Part of a small language model's weights.
Training: 80M tokens, 9817 steps.
Each number is 50 + 12 x the weight over the matrix's rms, rounded and kept within 0 to 99. Layers, rows and columns count from 0.

# k: layer 7 attention key, 128x64, rms 0.183, rows 88-108, columns 0-63
# q: layer 7 attention query, 128x64, rms 0.184, rows 89-108, columns 0-63
# v: layer 7 attention value, 128x64, rms 0.159, rows 64-95, columns 0-63
# o: layer 7 attention output (transposed), 128x64, rms 0.113, rows 64-95, columns 0-63
k88:53 55 26 93 34 68 46 53 82 55 50 55 64 63 49 24 57 47 56 39 52 53 28 67 58 42 43 43 46 66 55 46 54 37 51 41 56 45 24 53 57 82 42 58 54 43 39 72 54 62 49 41 39 26 49 67 53 45 48 35 66 50 46 45
q89:56 45 27 71 57 56 56 55 42 24 39 81 49 53 52 39 34 57 60 49 64 53 50 36 29 49 43 57 55 53 38 36 30 74 48 73 71 51 25 58 57 46 39 64 59 57 42 42 44 41 47 48 66 57 67 64 86 43 49 43 40 38 42 69
k89:59 66 38 49 36 50 45 76 54 29 42 53 42 55 94 43 49 33 39 67 45 50 42 49 32 56 44 53 54 45 41 70 45 25 51 42 71 69 30 69 43 53 44 65 46 28 54 46 67 37 45 47 41 56 54 46 45 34 52 53 74 38 67 73
q90:46 53 51 48 43 60 62 58 49 57 39 45 50 60 49 65 31 38 54 54 65 46 53 50 41 60 57 42 56 26 26 60 53 48 49 60 34 40 46 64 39 37 41 70 54 59 56 62 35 49 37 38 57 52 59 62 71 48 36 70 71 40 45 47
k90:38 56 45 62 49 50 41 36 40 73 48 49 57 57 23 54 58 56 48 61 51 63 51 46 48 23 39 46 59 51 30 75 42 29 36 57 55 43 46 52 51 56 45 43 59 75 58 49 54 47 62 55 60 42 53 46 60 33 65 51 65 43 62 62
q91:45 83 34 46 41 45 57 46 61 63 63 35 48 31 48 39 36 49 53 51 41 65 56 61 50 48 53 56 40 59 51 51 36 43 35 51 33 52 28 40 39 58 55 48 48 60 64 62 51 44 68 68 38 43 40 55 14 37 56 43 78 54 68 65
k91:48 53 20 48 41 54 74 53 39 52 37 67 40 58 24 63 47 57 61 50 49 46 61 43 67 52 51 49 48 72 59 43 52 61 63 62 29 42 39 57 39 59 49 51 35 44 62 70 48 45 33 41 49 34 45 47 65 68 49 54 33 42 54 27
q92:47 58 44 38 47 62 40 33 67 30 55 48 42 48 41 44 54 45 45 40 55 66 59 47 64 48 44 47 48 37 65 50 53 44 36 37 66 44 47 60 52 66 42 48 52 48 75 44 53 63 45 56 68 26 44 33 26 43 63 59 63 54 69 47
k92:45 31 51 54 51 38 57 34 50 36 50 60 43 62 38 50 32 54 49 34 50 58 53 50 44 61 55 74 46 61 75 45 61 28 68 55 33 42 58 39 37 63 53 52 45 50 39 60 32 65 38 51 56 51 61 41 48 58 51 50 47 51 28 65
q93:48 28 59 76 67 52 44 43 39 51 69 52 44 47 34 55 76 76 50 36 44 43 54 30 59 52 47 57 33 55 59 36 59 58 53 49 56 57 37 26 59 67 57 36 48 56 48 48 46 53 64 44 41 52 54 57 30 67 33 30 38 60 52 43
k93:46 66 64 54 51 62 53 80 52 39 51 48 56 33 61 38 39 46 75 59 43 44 48 56 58 48 60 47 50 47 83 45 56 56 47 30 51 73 45 37 54 47 50 51 56 27 33 63 53 54 34 49 37 43 28 42 30 60 49 54 44 70 36 36
q94:53 53 37 60 45 33 41 77 29 71 55 42 60 37 40 53 50 58 52 69 44 60 60 51 15 57 44 67 69 65 53 38 51 49 38 79 57 45 55 45 71 43 39 60 57 52 23 21 30 46 72 50 68 67 38 31 31 48 54 53 36 49 46 47
k94:65 61 54 42 51 58 92 79 21 57 31 41 48 31 52 42 53 30 51 55 35 49 40 62 48 52 35 72 36 38 50 40 53 77 41 39 61 59 49 47 43 38 57 59 57 41 45 37 51 43 67 39 62 68 39 44 59 57 47 66 33 35 49 49
q95:55 65 28 48 26 47 47 51 56 49 35 42 39 62 65 35 32 39 46 53 41 44 40 59 33 40 42 56 46 43 62 41 41 42 48 49 51 52 63 68 68 48 47 53 56 38 48 57 79 59 48 42 60 44 35 51 75 40 79 53 59 33 44 76
k95:71 48 36 53 41 36 64 32 70 51 56 42 59 69 54 58 49 51 22 42 68 45 36 37 47 57 43 53 41 46 31 49 44 39 52 69 63 38 41 71 48 48 40 66 52 32 55 43 59 42 45 55 50 64 60 63 69 35 37 41 51 67 48 62
v64:60 37 43 58 57 53 41 40 89 56 66 49 39 44 50 54 51 39 48 53 81 58 31 53 47 43 69 63 29 39 35 62 47 38 55 72 26 43 62 58 45 35 31 54 52 73 36 51 47 46 47 48 26 54 61 64 44 54 57 50 39 48 43 68
o64:53 48 52 57 40 77 50 61 28 55 46 38 53 57 54 28 66 51 37 57 55 40 48 48 35 58 52 59 58 29 69 47 46 52 28 65 51 58 65 35 44 29 36 66 54 47 46 55 50 12 75 42 52 82 68 59 42 33 31 62 53 56 51 73
v65:64 39 38 62 53 49 47 56 34 78 41 36 32 46 49 38 55 47 59 50 52 20 83 35 46 50 41 38 50 50 39 48 52 50 42 53 64 51 42 54 34 58 60 64 38 66 45 32 59 66 52 69 56 58 32 58 42 29 56 21 55 38 74 43
o65:45 50 48 68 55 55 21 47 79 76 65 60 45 51 34 26 45 71 70 58 37 32 59 34 50 38 49 57 39 71 45 36 54 52 44 36 27 54 39 66 55 60 62 64 68 59 40 41 55 51 52 42 35 35 62 49 34 52 44 36 70 33 57 38
v66:37 60 22 57 34 39 60 51 43 37 44 65 21 55 47 50 57 44 44 48 42 55 35 42 49 52 64 57 35 60 61 37 60 67 60 68 61 44 34 51 51 41 41 67 63 43 33 60 40 82 61 58 55 36 49 62 64 26 36 62 48 47 65 64
o66:41 68 47 55 42 61 57 54 67 37 60 61 49 79 23 59 57 30 41 54 63 61 64 44 40 42 52 49 44 46 49 67 61 43 51 45 67 59 69 42 57 64 56 44 43 69 50 60 33 28 55 24 72 53 44 67 44 40 34 27 51 37 40 43
v67:57 37 54 61 44 44 55 38 82 28 57 78 54 47 36 36 57 60 55 55 68 57 36 69 58 44 62 53 27 40 56 37 38 75 55 71 42 33 54 41 44 41 50 38 52 49 42 77 40 31 43 38 43 54 57 66 55 48 42 66 49 53 65 47
o67:43 48 44 32 52 44 64 49 36 47 34 58 50 64 61 30 49 30 32 60 68 45 49 54 15 66 74 58 61 43 35 71 51 54 42 67 60 57 59 37 51 42 37 47 60 43 48 47 32 25 57 27 66 75 49 65 68 48 40 50 23 47 53 60
v68:35 40 64 50 48 56 46 55 52 19 54 34 45 49 52 67 58 54 48 48 17 48 34 51 43 46 57 40 55 65 47 30 50 61 55 52 51 61 38 65 52 58 39 76 49 57 60 46 68 59 52 60 23 43 48 36 38 25 59 58 65 32 53 43
o68:53 50 51 58 42 58 40 48 49 39 51 52 52 54 78 55 43 67 47 31 18 46 70 39 53 37 48 51 27 38 50 61 45 54 63 50 47 64 46 63 40 79 66 50 46 52 45 50 62 65 41 44 56 68 34 55 51 41 58 49 50 30 52 37
v69:46 53 56 76 48 52 58 44 45 36 48 40 64 42 50 46 68 50 59 53 32 59 31 66 48 51 61 32 21 35 48 50 54 49 17 59 39 57 45 62 84 56 60 37 50 78 57 65 50 53 78 57 55 60 50 33 56 37 48 34 38 38 85 55
o69:51 48 57 48 44 45 42 47 53 40 69 60 47 29 60 32 60 58 25 48 40 67 70 66 54 59 55 49 26 36 33 48 53 43 44 50 50 61 48 58 47 73 61 62 76 32 55 49 45 13 31 41 61 62 59 45 75 47 77 68 51 25 90 46
v70:57 49 46 36 53 52 51 43 70 45 61 79 22 66 46 41 54 40 40 51 72 25 71 55 45 47 46 60 56 39 43 50 40 71 61 77 42 37 57 40 12 54 54 64 46 26 33 43 45 49 33 49 53 60 73 55 57 64 20 23 56 63 42 52
o70:62 56 39 51 52 50 69 52 45 75 42 60 50 48 39 47 50 47 58 81 71 11 44 41 37 74 49 53 60 59 52 54 51 77 58 78 51 41 49 54 51 41 30 67 53 68 55 50 50 38 51 31 61 53 34 59 35 57 15 46 46 59 28 56
v71:54 27 42 60 47 40 54 56 40 60 35 54 69 49 56 40 42 45 43 48 35 53 62 21 50 55 54 50 49 56 43 58 64 54 60 27 67 69 53 53 76 46 50 59 50 35 58 47 58 58 57 34 59 32 50 43 70 39 51 67 47 67 44 59
o71:56 48 56 39 45 53 48 25 53 50 56 29 51 50 32 59 50 35 58 54 55 70 51 39 65 31 43 40 59 50 47 44 63 48 51 41 49 56 55 36 53 71 76 34 31 64 45 59 56 70 50 62 39 19 66 53 52 56 70 43 48 60 46 59
v72:55 61 68 43 57 36 51 41 23 32 51 30 88 34 48 50 53 60 57 60 43 41 56 75 38 46 63 54 39 43 61 49 38 55 44 46 48 64 57 49 47 40 49 31 55 46 63 34 74 24 60 44 35 58 63 46 50 32 35 53 47 62 58 68
o72:56 42 68 32 69 41 58 44 58 27 51 38 69 27 86 61 50 38 26 43 38 48 42 54 39 61 48 48 62 58 30 41 47 59 56 52 42 43 49 56 51 63 72 40 58 46 30 57 55 46 45 39 37 52 54 32 57 45 55 63 45 63 65 61
v73:64 40 40 57 39 52 50 52 36 59 54 42 50 39 61 51 59 24 57 41 41 53 28 43 42 45 42 45 67 74 48 66 48 44 57 29 62 56 44 51 36 47 64 42 60 65 49 43 36 62 72 65 37 41 33 50 46 64 90 64 36 55 53 36
o73:47 40 49 46 66 45 35 50 38 66 45 62 44 51 51 63 74 63 52 34 18 66 67 44 63 38 51 46 43 61 77 51 59 45 55 37 29 59 50 33 67 39 67 39 51 37 58 65 46 55 59 52 58 28 68 39 43 46 66 36 66 47 62 46
v74:60 28 83 55 37 49 52 44 72 19 60 45 57 47 63 62 66 41 57 50 24 57 11 69 40 46 61 39 58 46 61 54 41 35 43 39 39 50 27 61 73 47 51 20 51 63 68 63 44 30 60 46 28 47 39 51 32 44 71 52 44 39 53 71
o74:69 43 43 36 64 48 61 42 17 43 34 58 54 45 97 53 74 60 36 23 24 46 69 52 69 34 70 43 16 36 42 54 53 41 48 46 69 52 54 36 44 56 47 40 65 31 53 43 47 35 50 50 48 59 53 52 53 64 63 66 49 46 87 41
v75:59 58 27 37 47 47 45 34 50 48 49 54 28 37 67 41 58 30 52 51 53 55 23 58 36 61 38 57 56 73 46 52 43 40 65 42 58 68 45 43 63 39 42 51 59 43 69 36 30 20 64 47 61 51 49 49 38 43 75 57 42 53 57 55
o75:64 55 66 47 76 57 48 72 38 58 25 61 58 45 22 59 65 64 66 31 15 63 40 54 65 45 64 48 45 37 53 36 48 49 48 40 59 47 49 41 76 62 66 31 58 48 58 62 60 32 53 51 49 33 59 57 32 47 55 36 50 54 47 39
v76:56 74 47 58 52 43 55 57 36 64 32 38 57 51 46 81 32 59 49 40 45 69 47 28 48 54 42 60 46 63 53 70 64 35 70 43 57 55 52 53 54 57 47 29 59 50 39 56 64 50 51 55 32 37 50 43 52 54 48 59 52 46 48 44
o76:32 50 52 40 51 46 46 48 59 47 84 32 53 62 34 66 49 31 32 41 56 63 39 49 58 31 38 47 61 51 53 37 40 50 43 29 50 42 52 43 57 57 45 39 29 46 45 57 49 73 70 54 54 58 51 38 49 46 71 49 51 72 51 50
v77:39 67 67 40 70 46 49 53 57 53 33 51 45 54 46 44 48 59 49 42 51 34 82 36 57 55 24 50 69 35 60 30 51 73 39 62 99 60 49 47 80 55 49 49 41 24 55 36 47 50 41 41 84 65 50 46 29 54 29 50 58 67 49 56
o77:44 57 48 58 63 53 62 67 72 48 38 35 43 51 26 57 50 48 85 66 54 46 28 52 60 49 55 46 54 62 25 45 36 55 68 44 46 26 33 46 33 76 47 49 50 77 39 17 48 71 21 53 39 27 34 66 52 72 58 51 61 53 50 54
v78:46 79 48 64 44 51 59 60 41 57 38 46 57 47 40 40 39 52 46 47 45 79 94 44 61 46 39 40 38 25 80 43 69 67 10 51 43 58 50 65 58 59 51 45 56 36 32 71 65 76 56 38 43 44 36 59 55 32 61 52 47 42 59 49
o78:27 81 27 43 32 37 43 47 73 30 89 24 50 63 48 29 24 37 50 53 77 59 63 72 58 22 54 57 54 61 28 59 36 22 43 57 33 37 56 57 42 33 35 60 53 54 43 59 41 56 31 44 55 41 46 66 60 47 54 44 53 41 60 80
v79:42 57 48 53 66 49 53 49 41 49 57 43 49 40 46 27 60 66 57 46 46 00 52 47 39 52 53 58 48 33 35 36 55 73 53 65 61 40 34 50 37 48 39 75 56 61 41 26 43 74 35 74 39 56 55 59 49 59 23 57 65 60 61 49
o79:52 50 75 67 42 53 45 52 61 51 41 78 43 53 53 46 50 44 41 66 41 24 49 48 39 74 36 52 56 68 56 64 61 54 75 60 48 61 51 50 27 67 70 70 63 59 13 30 53 48 58 22 38 53 54 54 40 39 42 40 64 29 40 33
v80:37 42 47 56 47 46 46 49 61 19 58 47 55 45 54 42 51 35 39 50 49 41 27 63 29 53 65 67 20 57 43 43 64 49 67 60 58 66 57 54 51 36 37 64 60 59 45 44 50 66 44 54 37 45 65 56 46 26 47 56 56 59 49 82
o80:61 53 67 52 49 63 66 58 43 36 53 49 61 60 48 51 54 36 54 38 47 54 58 40 38 47 33 42 53 34 64 58 47 56 39 54 54 71 77 37 38 73 68 55 45 59 22 62 51 12 63 28 44 63 43 62 38 43 48 56 46 43 40 62
v81:29 48 51 59 51 38 50 34 44 46 56 56 33 57 48 20 62 48 45 59 40 33 37 56 35 59 33 50 54 69 29 58 53 50 22 46 75 58 52 36 47 46 46 65 56 28 69 36 39 58 51 53 75 66 54 59 60 53 41 46 58 72 83 73
o81:70 57 46 80 56 41 76 56 60 52 35 82 46 20 23 64 56 49 71 68 18 42 54 50 52 79 50 37 39 50 50 50 61 63 49 34 61 59 53 63 66 62 73 35 50 54 31 33 44 32 35 43 51 23 63 60 40 56 63 44 52 34 38 47
v82:56 63 33 45 63 48 46 56 45 69 45 27 19 55 51 59 39 47 45 45 61 61 82 48 66 53 47 41 32 53 64 39 53 48 24 49 35 59 56 56 37 47 51 49 55 66 44 46 61 52 71 74 51 54 61 56 57 26 52 43 38 25 70 50
o82:31 61 49 60 28 72 38 66 86 42 79 51 46 58 40 37 41 67 45 53 51 44 49 55 48 29 54 63 46 45 55 37 54 47 28 45 29 34 30 68 59 46 43 57 63 49 58 77 45 53 40 49 42 46 51 61 47 43 36 37 58 64 63 64
v83:40 86 62 47 58 50 58 60 48 63 42 51 53 53 47 61 38 66 55 50 67 44 82 33 64 51 29 46 54 49 59 46 51 58 46 39 53 38 55 50 41 61 63 47 40 35 47 52 53 55 32 56 46 59 35 58 48 61 67 53 56 42 50 14
o83:31 57 40 56 53 40 47 68 61 62 57 49 39 70 39 38 13 55 61 55 58 46 51 67 44 52 46 54 63 64 41 51 39 35 48 45 45 39 37 69 43 37 27 61 43 36 44 43 48 86 33 51 52 39 39 45 55 57 51 47 48 54 54 47
v84:49 54 39 64 50 65 60 67 37 63 44 34 85 54 41 47 48 58 47 58 45 41 62 40 50 45 59 42 39 39 50 37 63 58 18 30 52 53 39 48 56 61 65 52 52 75 36 56 63 74 62 81 59 37 42 39 70 60 42 37 57 45 55 43
o84:36 50 52 45 22 45 16 25 65 40 88 55 45 39 48 34 30 49 43 56 50 60 62 48 41 54 31 47 40 80 66 57 64 42 56 58 48 54 39 47 37 58 60 74 68 45 45 53 42 60 35 69 55 49 55 30 72 51 69 52 63 36 64 48
v85:52 72 61 27 45 61 28 43 64 52 68 64 47 48 60 62 49 41 50 45 53 58 39 42 55 43 45 61 70 51 34 64 37 34 36 63 43 66 76 59 22 46 29 85 43 39 68 36 51 59 22 38 36 50 59 47 37 46 49 60 36 60 28 41
o85:67 42 38 56 39 59 51 65 20 66 25 27 66 41 62 71 38 71 59 57 40 42 40 60 63 65 43 64 62 25 69 47 33 45 34 49 41 56 52 77 36 35 49 46 38 71 64 47 74 52 37 52 63 45 39 60 26 38 09 55 75 36 42 76
v86:31 64 62 45 64 33 50 63 26 42 46 62 65 49 49 40 48 75 50 48 30 55 57 51 66 53 48 45 63 35 47 27 50 48 34 25 57 46 62 43 69 55 74 41 53 39 66 64 45 53 58 64 81 58 57 45 48 60 25 48 59 34 42 29
o86:33 30 50 42 36 30 68 44 74 40 43 66 46 48 47 65 32 56 40 48 57 48 47 72 50 47 56 39 51 54 37 64 63 34 63 42 44 38 49 66 42 68 56 43 52 40 61 33 51 68 27 68 38 38 31 34 79 68 67 62 53 54 32 24
v87:59 31 58 46 47 43 44 34 57 51 59 60 34 45 59 39 60 46 48 65 45 70 33 55 59 49 36 47 48 50 38 63 44 37 20 39 20 49 48 51 58 41 36 40 53 55 73 51 44 36 72 34 62 62 70 44 67 58 56 54 40 57 63 64
o87:67 42 48 53 42 52 50 39 29 43 30 67 47 15 52 52 68 63 36 63 34 46 47 62 63 66 69 51 40 19 52 35 54 46 48 49 57 52 50 62 62 35 51 35 52 35 65 58 55 32 38 62 51 28 73 73 58 43 56 52 43 56 63 54
v88:44 29 75 64 51 48 56 52 49 55 44 46 66 46 41 51 40 74 41 59 74 49 46 45 55 45 62 57 41 34 53 31 60 55 80 45 44 34 54 50 56 61 59 37 56 50 23 57 59 53 50 50 32 35 39 52 58 54 53 39 74 36 45 65
o88:37 63 55 58 47 49 44 30 56 47 64 40 51 66 64 28 45 36 42 48 71 39 51 37 35 43 42 35 65 55 51 62 55 44 46 63 59 50 61 30 59 47 33 58 27 39 33 46 34 59 66 47 37 85 48 46 73 57 64 67 40 64 44 42
v89:50 50 61 67 43 47 44 41 70 53 63 45 43 52 49 48 38 72 44 57 61 67 26 78 61 41 70 66 56 51 53 54 49 25 43 49 49 67 63 34 50 39 43 27 58 42 33 44 53 35 50 27 52 46 46 68 35 72 42 53 65 35 48 82
o89:42 57 51 76 40 46 69 54 52 38 54 45 80 38 74 54 55 48 48 48 54 50 39 63 21 41 62 41 54 39 55 59 42 49 41 51 67 40 68 14 57 29 27 28 47 48 43 37 42 44 75 58 40 78 53 50 42 55 63 69 55 62 34 67
v90:31 49 21 67 52 45 54 35 31 55 50 39 53 58 47 42 57 58 48 57 73 17 57 51 21 55 40 58 32 59 34 43 45 71 58 41 67 51 53 43 65 50 49 72 37 37 38 48 54 43 59 51 70 62 55 49 57 54 50 23 70 78 79 59
o90:75 62 54 79 78 58 49 63 63 61 57 59 48 35 12 38 29 43 58 65 30 54 51 33 33 79 36 36 48 66 50 39 46 73 60 62 59 55 47 44 73 73 65 56 68 52 19 41 46 24 40 53 49 32 57 40 57 45 63 49 29 42 35 36
v91:43 63 42 68 47 53 44 35 43 34 60 61 53 44 46 45 71 16 53 48 34 34 66 33 48 51 13 43 40 61 39 56 48 68 46 37 57 54 39 44 57 46 56 57 47 34 54 56 28 76 54 42 54 70 61 46 53 67 38 66 45 87 54 59
o91:82 44 41 39 59 47 52 67 43 59 30 70 40 24 23 64 59 45 59 75 47 61 66 41 58 60 44 51 37 58 63 55 33 38 62 58 36 55 53 56 35 49 64 56 62 52 37 45 45 36 24 36 64 03 40 71 49 45 66 50 44 42 57 54
v92:47 59 34 64 57 40 63 61 26 51 32 14 47 50 52 47 49 11 53 43 41 33 71 52 48 59 56 53 53 54 58 63 77 58 46 65 64 52 51 43 45 52 64 29 46 58 33 35 47 57 62 74 41 40 35 52 34 45 55 39 28 37 68 51
o92:18 63 71 49 55 44 57 65 86 48 77 40 40 50 24 51 78 61 71 43 46 60 62 47 56 28 21 51 42 67 42 46 66 52 48 36 32 38 47 34 43 52 67 50 49 55 41 66 42 58 66 25 37 45 56 16 26 56 64 44 51 55 68 57
v93:49 45 73 49 56 51 49 56 40 56 49 38 66 47 50 56 50 57 52 46 34 10 48 35 49 45 66 39 58 57 48 29 46 55 68 56 82 74 55 49 34 50 57 47 41 65 57 33 52 51 37 67 45 53 25 46 25 58 43 52 65 39 54 27
o93:43 28 69 58 50 51 44 59 49 56 52 52 52 56 80 47 47 62 62 45 37 51 44 40 41 47 50 45 46 71 48 67 49 59 56 34 38 66 31 43 29 71 65 51 55 57 30 36 58 78 51 40 42 51 42 27 51 55 55 45 68 45 48 27
v94:50 54 41 44 37 72 41 55 83 45 65 35 63 43 59 60 56 27 54 42 63 55 44 50 61 43 52 41 56 57 47 28 38 40 36 62 37 55 38 57 41 46 52 67 55 85 52 51 40 61 54 62 41 52 49 55 21 56 71 58 34 30 40 42
o94:62 48 42 52 37 66 27 76 29 57 42 63 46 58 64 36 56 78 62 32 29 62 53 51 43 41 50 69 26 53 65 54 51 30 40 59 36 50 39 58 27 39 45 61 65 45 64 53 41 34 40 54 59 64 40 55 45 42 24 56 67 33 64 63
v95:52 54 58 38 42 57 44 45 62 38 42 86 61 53 52 53 60 52 51 51 48 38 17 40 49 57 50 45 73 58 57 37 43 43 72 73 82 46 37 32 53 54 40 67 51 54 64 58 37 26 48 43 47 55 40 40 33 55 52 57 53 60 52 24
o95:55 43 54 33 74 43 40 64 18 69 26 62 52 68 47 51 58 44 66 46 36 60 34 42 57 71 62 61 51 47 32 78 57 63 61 32 67 70 38 46 54 72 53 37 53 69 62 28 45 55 41 64 72 61 29 54 49 56 41 45 52 44 53 25
q96:59 75 53 63 60 71 58 62 40 59 40 40 73 51 62 47 59 55 42 49 37 37 58 37 65 68 46 56 58 59 37 41 34 45 44 49 44 43 45 49 45 50 50 55 61 57 52 35 28 39 51 35 33 53 48 48 28 71 59 44 24 29 47 41
k96:41 29 62 43 49 54 44 68 44 44 75 50 73 58 46 40 62 49 42 74 61 53 53 40 44 43 45 39 52 44 52 58 55 57 71 57 51 57 69 51 62 54 51 61 26 66 52 48 41 53 62 58 36 39 71 53 50 35 25 46 63 42 41 61
q97:57 66 44 58 68 66 33 59 42 46 54 42 62 65 49 29 56 59 48 37 32 35 58 39 65 75 55 42 33 78 43 18 32 47 34 45 39 17 68 41 52 52 65 64 42 65 64 45 43 54 55 47 73 67 55 27 40 64 59 50 25 12 70 25
k97:73 28 40 66 12 50 47 53 39 38 37 35 52 30 46 59 61 65 58 49 33 49 36 73 41 65 71 54 56 78 62 41 51 34 57 75 33 66 42 43 27 46 64 33 50 47 42 50 32 66 28 58 29 51 51 62 59 34 19 45 63 55 55 71
q98:61 54 55 44 53 63 36 64 54 49 41 43 49 67 42 63 44 48 36 40 29 50 35 55 57 68 44 49 40 74 77 58 24 57 58 48 47 43 50 47 44 52 60 55 67 55 57 44 53 57 43 56 74 50 73 42 52 42 36 38 48 25 51 47
k98:70 18 24 56 12 60 37 54 53 39 41 41 67 25 45 41 83 33 44 70 24 38 27 51 33 53 32 50 55 75 62 45 42 49 67 55 59 58 28 57 59 51 52 63 80 58 59 58 45 75 47 74 20 72 55 51 67 19 31 44 37 49 64 21
q99:64 38 43 56 41 58 49 62 58 49 19 70 37 67 47 58 47 49 30 41 45 58 54 61 75 54 43 63 49 56 75 76 30 60 68 40 33 69 66 50 36 42 47 58 64 46 64 31 58 51 34 55 75 50 44 46 56 51 42 33 37 47 53 52
k99:86 50 30 71 56 40 66 56 47 56 33 19 61 29 45 57 76 45 41 43 00 53 44 53 42 71 29 55 75 56 79 34 39 26 52 31 78 64 50 57 62 37 60 65 58 47 60 41 58 89 41 44 27 53 32 33 56 28 54 53 61 64 57 25
q100:48 52 40 25 43 52 45 45 47 48 67 29 46 36 68 24 40 25 82 82 61 28 37 54 01 34 54 41 47 41 36 36 85 57 43 64 71 54 33 37 82 66 20 59 45 56 38 89 52 39 59 61 33 48 49 53 41 43 63 76 48 66 19 55
k100:58 49 76 40 41 53 47 40 58 51 57 36 45 67 69 45 29 53 74 45 75 44 52 51 48 51 67 45 39 42 27 48 44 56 38 67 43 37 30 53 40 81 40 45 38 41 57 62 55 44 55 52 60 37 52 72 58 65 41 47 58 41 51 63
q101:46 49 52 68 52 58 27 43 61 48 48 54 46 34 47 51 31 60 52 48 55 58 45 54 75 41 69 51 37 55 44 47 07 46 53 55 40 49 28 75 25 60 41 53 53 62 32 48 43 55 70 48 61 74 47 81 70 63 25 54 65 53 55 27
k101:47 87 29 53 39 45 48 49 66 48 47 58 48 73 64 38 46 36 73 54 50 25 44 37 31 56 54 61 69 55 26 59 38 44 38 46 54 58 44 59 56 50 33 64 67 84 37 67 31 59 73 40 46 45 33 57 35 66 24 57 56 37 40 41
q102:74 51 71 45 41 69 30 46 41 48 38 36 44 52 65 44 42 60 63 45 37 47 50 52 78 46 51 39 40 27 68 41 39 37 44 49 44 40 64 56 35 62 50 42 30 47 67 46 69 51 29 56 67 62 19 62 39 66 44 45 64 49 53 67
k102:45 42 53 78 43 52 44 56 51 62 55 23 42 36 40 59 52 66 58 68 62 44 53 72 47 62 67 85 51 60 29 43 50 50 52 50 48 51 38 24 59 61 47 37 54 47 66 70 37 66 44 40 33 32 42 35 31 41 38 49 60 62 50 37
q103:63 58 44 35 42 39 50 53 60 43 22 51 49 56 63 52 38 39 58 49 53 72 56 60 54 35 54 53 59 43 29 67 39 42 48 57 47 31 41 66 22 65 44 55 42 44 45 45 63 48 48 31 73 43 44 71 46 59 40 46 55 54 55 69
k103:38 63 49 49 52 38 50 39 48 49 28 53 45 54 64 58 35 47 61 88 51 40 69 57 41 46 42 55 62 67 39 49 50 47 55 31 51 55 64 51 50 49 45 47 41 55 66 44 51 53 58 46 54 31 38 25 44 36 62 61 50 56 51 53
q104:58 46 67 64 63 57 52 48 39 41 46 57 57 55 51 46 58 41 47 45 53 43 47 65 53 40 50 34 41 74 70 53 66 49 43 37 49 38 75 53 46 54 67 49 57 55 32 53 52 22 48 32 36 47 60 37 43 44 54 42 21 55 61 52
k104:50 45 58 78 45 61 56 63 51 55 58 39 75 60 40 64 45 56 55 38 26 49 52 24 52 49 57 71 51 39 57 48 59 49 31 46 45 63 41 50 30 50 53 67 63 38 56 56 40 46 41 34 42 54 36 58 33 42 23 83 43 64 39 42
q105:57 55 34 54 44 58 43 56 49 48 57 56 43 58 41 55 55 46 52 58 61 36 34 52 60 45 49 53 48 56 56 36 60 76 44 61 48 58 50 25 38 39 65 44 66 60 18 55 43 65 45 34 26 44 58 65 44 46 55 41 41 63 40 60
k105:53 59 42 61 30 50 45 57 64 60 45 30 40 54 42 43 59 58 46 29 45 55 50 64 75 60 62 55 52 44 74 43 46 39 57 58 34 63 35 63 52 51 54 46 42 36 39 57 46 43 34 33 47 41 65 56 57 48 33 23 54 71 52 50
q106:65 77 30 65 79 42 60 45 36 22 37 57 45 64 47 84 67 55 44 22 44 73 51 23 64 39 49 49 63 46 48 43 37 87 44 49 19 58 58 47 53 67 72 46 25 54 38 32 44 40 65 31 53 76 55 62 48 51 88 39 55 21 43 62
k106:60 48 43 48 36 46 42 57 59 56 53 49 60 53 37 51 60 41 49 66 39 29 42 60 30 57 22 28 44 73 61 47 50 47 43 52 63 27 49 58 66 42 55 54 89 41 52 64 57 57 58 53 37 50 76 54 55 29 64 75 59 48 53 34
q107:56 55 48 84 50 50 51 34 41 42 48 78 59 51 37 61 60 70 31 24 41 67 43 47 83 59 48 63 50 65 73 63 31 74 61 43 20 52 62 54 25 40 75 54 41 62 36 41 45 63 52 29 49 57 66 47 59 63 42 26 51 37 50 47
k107:55 64 46 41 45 46 43 59 68 55 39 45 49 31 38 58 74 37 57 56 45 44 41 53 41 62 44 43 53 56 39 38 57 63 49 42 60 51 44 39 60 51 50 56 62 72 55 64 64 50 60 48 33 66 49 55 36 38 53 69 42 35 44 44
q108:64 64 26 46 34 24 60 95 58 53 23 57 73 70 33 62 51 40 17 42 47 94 50 72 57 74 50 80 66 63 63 80 22 48 65 51 48 46 67 74 34 32 34 59 59 26 60 17 61 56 27 40 62 53 39 42 66 60 65 39 33 50 57 50
k108:72 58 35 58 48 28 69 67 50 59 33 45 66 28 14 60 83 52 08 48 03 52 44 60 54 80 31 71 78 48 72 39 46 38 52 25 64 60 65 56 54 19 69 57 58 41 55 28 51 57 42 47 31 65 45 13 51 52 75 48 48 55 61 30